Part of a small language model's weights: 8 heads of 32.
Each number is 128 + 32 x the weight over its row's rms, rounded and kept within 0 to 255. Layers, rows and columns count from 0. Numbers have three digits each. The size before them is the row's rms in percent of the matrix's.

# layer 3 attention value, 256x256, rms 0.11, rows 133-145, columns 0-255
098:142123091084094093076151111159155109126106149060147139161175150058139128113173136108141112155117065166163159166113168191091130117149121136149104110129120167090112086107067136095129095144203126100053156121132134122125109151144129125122105131132149155151120152086129111088124137064152112179100123142098191183099136067143127124107091136103167074179076103154105170139160166137127135140155199101093068135113058150113120162131097127122091181178153161064155120180154163102143133065097122108166187115112139139110165142104087095156114162104122150080214127067114158144105137177169119113133093109113108114148116184146134147142145114093146123112102133111079100212150084154099129107177090143163108127158134111090093095130139114119152156117220202099164134058128090114155136132078101
101:126070138147177129177090086145173143160146179122132146136056194155126145122121153145192122079150158106123084089096136098106112176119155118145098091170141156131129150138159098086060171172143104182110148137156048113156131118096135180115182110089108137127203156124167139126137167160079129108142157195112125071164147097109161138064126134113085038174131061120177088141159115121147112158110135104139164094138165165127162132174161157134123110141139101114127159108155139132133166161173149141121109060083095072111156106070149126104213144098186135120081144115091138127123132111157122091126124193108080104079135058047149226155136166082098150104128122130110118104124118094110085160121141074157134128122104179177165143180112133142135128106113135109115155140094138095117128122141156
110:156127141086200094135153134120095058082096119169139161101081130136164118114121097127172125153181126127133127118105108032133136135109141183129130114081126102134108110097143085188090102078142145128183050148157131197091172133107113141131117118145156108073111089167130155157084106132076075106158152144098115072114145142124111157166171132115122112129055159130113144122204140130174124100099157118107139177146177123092168132079178101158143180092151144165155146139135145131167100152131139077102097140175111120089205149157139112135172099216112151165103108081165083143162149114128127132053089138121145161156081099147181148123115156163134124152153066182199078128130124114155164127094090179117177115121104158114119124165124139085132156161215114088119115136166151188099090129155141
112:150123095098089118098128099165122126105167208146129165112153123135133159147170106132083127137112145099091128146152153108131165132115157113100119161113138143106172170131146204174076139171083128185131127162107087162123125154082077175118146136107158106088087104147140148104080124081088069101147140148154145090114082145121108159126148143128058122133102127058059137120104090128165168172161178170165126108142116109162079115143111081154114146094097062087131149177149102180114138122126131159097058110150147187120117140136111075182134071113152102147118096168134100137061099066133141126124139112127107170090119148086123155157119121021116153137159143140159142056138126109077110200151125159128193174098107111166143180092114134191129120089125109130177193132110194135199143081131172
108:157121100118124125154046119145111111113138107122144113104153092138186109129153101111103141116141090108106092140100111079151128088104078119163097168174124183135131121139132135093142112111154149186138110079107237151108162162159149199115120128123133153182131171122140106050147157153055127126083165146122144197168122164129104157091133152172169095131085189171115096123103126123168084111084119137094081169111115152083100093162150061113096159120154150109070104124124078105160133171139113146143150154157086090142124084109115131160127165129112150177104120088105118202105126096081127144123056119121122153108061138133121142174119133138119118109122157062099166147071126091142155085088153191192150084135133099093107097080121059142137128142151137075127135177124138165081078031179116
104:167116151162136095085122184161119116072089109174149155114114178094108157125122146123106113122141125160081086140090091124142137052120106108142106160138173150141119095128114135158163079133106150172139109062081121150126147166116132092208086115095133062157152076086131149108118148109098070162179117111119117124136181148134136125164174121153159102135127202080111137159099146115175088164091159104151119110157121120101117130114139095155163163148124151093095107144127112122107173112082158147120151141080115146144190078092133130119101147167050089165091048139111140126081151119142109200100198173123169115174122130114148137121184124156137117178102143120141107081094187111137157065133109218131092146145151141159120147078103145127143195134167119048120068153164241111108119128118097
105:098144095137167098125100121126142130079110144079117126105140153122163170159163127140129158134174123132146076093117139082098119155121057106145145198119144159086076101171118181116173146131117173150097141145149095169140181155143096164197153155114098129154154168087114106138099104138159165165140126127142115162158114118147080125109125119120142158082089156117142138098122105124079130097107117145166132153172113116088064113134128066150092146095099186153067100144126086073090104110155119099179160104140161130117137150058130194155107176141137139095131190099117115159131214123110210108081099099110045093101112099093168206138106152114148159075089196104185131119141148129178145131084124124181081138158065163058143145117123155105143106131138132143102082068133066184076121076134116
105:158063100133183181118120098169148051077168151094152154150188158083124194138124073135137155159068118141137176193138100088165139164160161091174123134123126168096170124117128137076151106118147153174082118156108110119120115102102157194086141112096163178159100161165137172153092093105107152191182145116107118116123111138112065146079086172160120133119205111135200150111151119136145148110165122136130135080096147112106097114102162134178097131143163093153116085135122143159137082108165159163145136108099117141052138095162161151137126119113142164105160144055166092131150105103135124154138069175176115063138124071111216129100116167097165124163177105142101176095164103138161111136132152111148097113146101181137148098140109112148130075190121111131196136098086104127070153087151098
105:139109116100118147133099153195112087077086142131105137079074114122134111020083143123145113084212115145147104124164128148149170154098163147121127074136114066140154098195135126113075150115198140082176121160085106150164121140096119161146073046123144112106095113105167118068113131121163123144116186137183091100079106152128093124129147112194153011179136101084100155111152121143157096142135178120111096114153160192084146057160183183129130108143109100114149163101166127096120122138133118123147109115136129149165118079120133151105082103118094118110091150191161105124129148124116095159129104120089136176141112169173151165118121082183067122178121144119094123137145109140091161127144139085121187099125109144113112124133123195135132096163156135126116093200192208103148133120114122
096:111121129159140087129127107155166148150110116137104138102113114097139078165131118150122072111119084194072079167072126166165162119115140129196108100105104116120115139248125155153130114134054136156137116150109130198152127172161101142107138122148095206093093185175178087047040115116119095125132101092126133089097133122188168144051121114122130104127106151151099160113053095125195103146107134086124138078143111123195161151117118125107114073126089133158096151103141123087068141156129107170157086137158078183162159137132134125111120144113142135104113099156183128031156119086114151093160085142099118125082145186137136165117089148072115137156167120082117142148155138116168132102125159151152175129113067091075153127057159131154134128095111131125152156201132131146116128118138118
103:184151143111152161151145040136168116143109111147118102140204175160151152163118127103174052144161147120135120116161130101175135223168050110122077190115156126127138110157165107118121138104113143157116202168120146122131166120121143122099130106184095129073167130152082163115102126146115147162187123134124177135093112134171153113118064098129161123048133091106186113154162099124075110166117221131177122150064144109065097140101147138081115136155136094143159121140144157163112145126151144125158128159152089130118225179105165135126107131153139065118116143101140075133167124156152093154141097097124145058140139140127191160160201097102127091166095132151096107085136118109119146109157098185144186138090121132131176128153171089163103110133076116071121061122118120129151101102149135
105:152145136131118130174172110128167147109174143125114173126105082151121131128131120134087123144128093082129109092144102161173136157140138075147074106123130165121100145118164163081101212106156177179107168167170127141136132079109154141140088187180073124092123128135090116105116117118201160130109118175141079143123121096102148155172175122135112153122104130163139081096099123090155068125135089139131132115115160095167111146108151156102141118141148117110132124147112123120151089133145092126131109119086139145186102053144113142118178185108126125121071149208109090151114116138158173011192153082119154093037219156121048115132163167150111100063098134108101132166164146153145138134145188125129209124154190114137191115143113153147124068092132090172101107110082186149161162115114090
098:110124115080149123124114135144112108203124097179160110149123104182167118151128168123081134174161111136115170127124103176086087108087111118093108019169108126126125159126124093138150153165149092132125083100106157154107105134094128099098052160132186146134127134068206138142124074151096132112128166140138211161112135095120125088115138134119134129225123130105125127079127161097163148162161161138093130120190152144152140118150096136093160043108147132113142098147117101072204125176078129145100122098166095107075117134130099135113163132074084158122126074155196131162117144062115091142144171105130147116220083125164103137151148063150123174135155108158096110142112091138114108099151185167096073124153178133117129116146143102150153123082138099129092156074159184095124111210095142
# layer 3 attention output (transposed), 256x256, rms 0.1, rows 133-145, columns 0-255
094:158164119157105146161154162138117133151115041076108131132099115139159105127140193150165109088139154058153103100153153045115136101146060202147106156085168113100150173180154207090143133105128113105096128169167154120133154132166122189054137129172113123106080065128167157158161108129125143089197122067134134127092196080171175089141136179105127196139154137148115112096102141193136118115132103111148104138128160145149149112156146127104155075140112108116090105145151091163155113119155147113125126103189112104126115109114145140107126154124149165147043159195129126178113169075134114174140157076169136114121189127081130096115122127204073173151198130149113105112089118105150141151113132145106094075130168104143127196110179088143120083152100110115055084120122144149104142107124107
098:120089138117137076110156123136098095039085189110115113162100041160096101092113085105122118175062131183123144092159093076133093088100105189141137173117148142149085107116125179137121057080129079128178128093153134101157068133107127120120117112074080107143139141111102113087139107104163105094125161134144121145137081150124067131146107101123145148147150137085099141129084158112122144082161119210085154120091165152097123104151118206082110121125124137166145160162097086090117134076136101093102120106157167147127119115175088146172062162118116088169185080140152151148123128093083140172155100123137162168142099173149176095145156092144111095185168100177131142177211132093090139080130115141132173092128153127081130153086167178134091118145117119174170155090109191108075134097156104
100:121088155138091084119050132161090099183062109168187103161153100174111073175082116099130059157118086126089105085153127201162141123168155059095143102083152094162125157128087117109128135162134115160127115149095127134144130149097098094132096126102134109121088158138147082130154128138167152092087110129120108145145155164118099178114135143127131131127179139160179069170114152100102052160136068099115173185092167078108083142133128118139134120121138182169170190100133186090107059186080145131156133118135149193135151147120151120118091196148105127105094106171168175144136080160136107124152195155135132146159123119105142146107116134140134127173151195115157152144145120094119093144164176092143121123194181098155147098115124087134140204075040162094141105106111130086111130149158167
105:075096138163119152093106173126132128095137150109177144163095079088170153118104134134119099143098165067139151135101115112093095172147050114141112059134133147126119129162091087131149098105158091055129089127120149100159167116118214103146120147129111136144111111149117119101079185147199108140120175122091120146098128166140104112131123121131082126104094132102164153134196151161099139107127127128116126167122157141079201147137104134057126177098164127163087128135056186110138148098141119140125123073184097113140155136137115186072123073105164088091123079105067124100109118141173127104163118131147164133081085025149159122074144128166092177114136140122084122127143120047150151062113151086143047112108144140063147124131062114142162112092133108152131103077139174210118125173109102
106:142172150131172122141110178136159122120137071163141147113084144173114138095089121153159124129126135169166107090127072163116151149155125137069090188095167165175132116176045133185091123197161128159098126155116117125169085083111099156140109119140133084069123152126126135146090179079173088143060082141142123119096121106177126170185140150132136139133158118132095084101145134068087165100135087090108111101161178187137086139140121135102139074089065110122127117136107129138064115079144061096087119118097091119119169122144173160110137097170139147119122153113153124161152126145158124142139173121106145107165116121104089122112081108146092150104130138090121086139083116111191083138146108095085107131103141163175185040161146166162116029123122127142119127147183146013101087158138184
106:093130079130121135181146114080093125145138124108110096170127103144080156162129140153121172123082103110129108080097106115119087143130091164083118137171134162142092136054171130186134143138182135144126087156138182147190130097157150186114125131197150154133132154176144106116131145124153108099130124127143096129159113165138175212117110105096120106174115137119130100102152105112138119153152066118166143104198192118148110161091141140120143117152127109082154173174117145072115122219144129115175119161156119133127144169150125139115131159132162151071157113061145102160181094145151181165169107112159116149076081121084158066125077180089130168069127147065181150191118056080121109123151154097047134094140087113124138119164126125139158142109147162181046118112115048111106110101201106
095:168153162166100141135123159103141075094110132104128114173093154134141072130179152124139106169141150147145166091149142138124106133120163150091141143086117165071116082020121120146117125099133108070105133089197146134170131140161104132147040136121143107136159161140160076088113105180119126133088119162112143116110139141112141147109124119078084154113199152193165120144129121119134146149122181105146192129124114094145099123115090143118211147146133113054127148126113132097149220106090112107106134092084139126087090051097101067109145170155104123155089157144136120192110085095145056137130123197158204138119126130152134043126154153155104200086122119105130129126097112150148129179077161086117153079085103120174109032128098109189066131106139115144125126130164148115152153102141113
097:091149119102090084077160138112171203127125111165115158125100130128169145087117182131097050156122084166088145140159123112127145088101154139122140127094136117172155144131174159162127091110145058185117119128160109129132150197122149129137107110129090115143192101134121154147156167168087085144173087151095138121129155115189142081132148105121129133158096117129079148139168141143083093116160153106116120141137123168156119114181127141104143117129128148121194145111116121105091176133095109137123110177185125158150186098076168105171164154094216136182124155188136168166096107159077130069116167113109142196080156145142106133148117058180113180122128135120091119131129168119032108104149096181104155130118056142115113166095035212129110136122091138061109083137163141165113099109100179
097:078059187098176136093151146111121082098141127096179129101171125169179118146132066077104139139103150147083142109061114140135134087207060125156176169153114152091112139114120098138122119095070170152189158170043178079032102148211156101146131161142055123126134120140113147127112113125101112145086111142149192137189095143124180125165129134117155226081117103182134150179155190131099119126142129147083174142173145167183153101126118137111095171115149117123125124113180166111110143138126109130146107143081123104119149146147208151121115167121176116140174160195117127125166113110166153111137131129122148107129105123132105116158151125056194155117211116113120124118118152104136159125128108144137109178137152125113173085136106098164118124108070121126097147131075109081113084139134130
099:143148124132150149133114108117088112126144083201147104169164153134139086129190145097135048139137061136171168096186117124124059108167138127122080113093107126147136110037093149108096097118131122154164175118089158071110121065189191129108180150163064123192118178163109142165159132125108205128151153132135113187160094095140061114125146137154137107073159087125146126109176142131139177147183139115110093158130139154123067136154114117136110204080143113164110130179153160130133110136110130085138139118109134108161167159165139128158122101078150160129094107105080128142143179133135135123113118148121151101174141102110165159150201143163127206108141068161109145158146079083113136143111088126109166151188125137137144123126097141130099033137164108162136136127204155133138042138077142
098:123115088130130113123120203131155056152135180171135151096093115125126101089115163159094174117133143125195133159120140116066120058106143154117141086112130146149114156134123140114076147168121138094087119073189107109044075088158133125116169213092127139143151094089143107127126127145131152105144165120081045109176129091108046122133181170115132137133155124190059095147146139138152048101104160132184161165152136113168082127157099110151112161127144183108092160126064078091068156132154155120206135120108089091150160127117119147131030157124151161179122133179147139152184113144095145144197164117113137122141137068155125109142143139173147177117114152126138141147155152120164125064104124152113090142108098090161172126123149169119172128069103133144115135168168094150086171132139110
101:136107085086059164132116185151066074144130131172116104105137143145143135094108133145186132085163144121126133125122091077121082112130132135165165103147141142103141169109105056127073153110120086091165146108146152108127055175130139181103111091108176154156154134101108138147084136118099105124170104132136128133144163123132133117220096132126153148080104108129095172107166123142132124145090180158120127120118113098127158091120185136173130160095105138143137099134165097085146149180174142111145168142133125196130149156095088209154170144122162135100194060149156139117118145092077103131051114149069110136203089147093143123060141124130134144106118092158122118106153128110110086187154127136190100144070186125116173174155144108138126110131188207049135191104170180123052115119173113
101:196073143146108148160107097121127157058121163161147102113085140064081080046112136150133127094104086137067159141132204162139135092151110116100150173148111148103168141128125161100146140104169113086118153135115146087104161126145140073149141136178093096126087105156159207116145173119174137158100089113147108161093111108158138157126144153106075134139084051086128132185159163101100110135123094094127089072167141141095169170060147164128119136129156057177125159118206125160099091106184133157113116141155101124100116169136155168159137131123124089148112123112137110145078152174134103082101186135098055088070141144099083123129084122126153103156127142113120191134137129113158160150148154144136220143112205159141132135119188115090096101220114139101154109144102128129131157096157077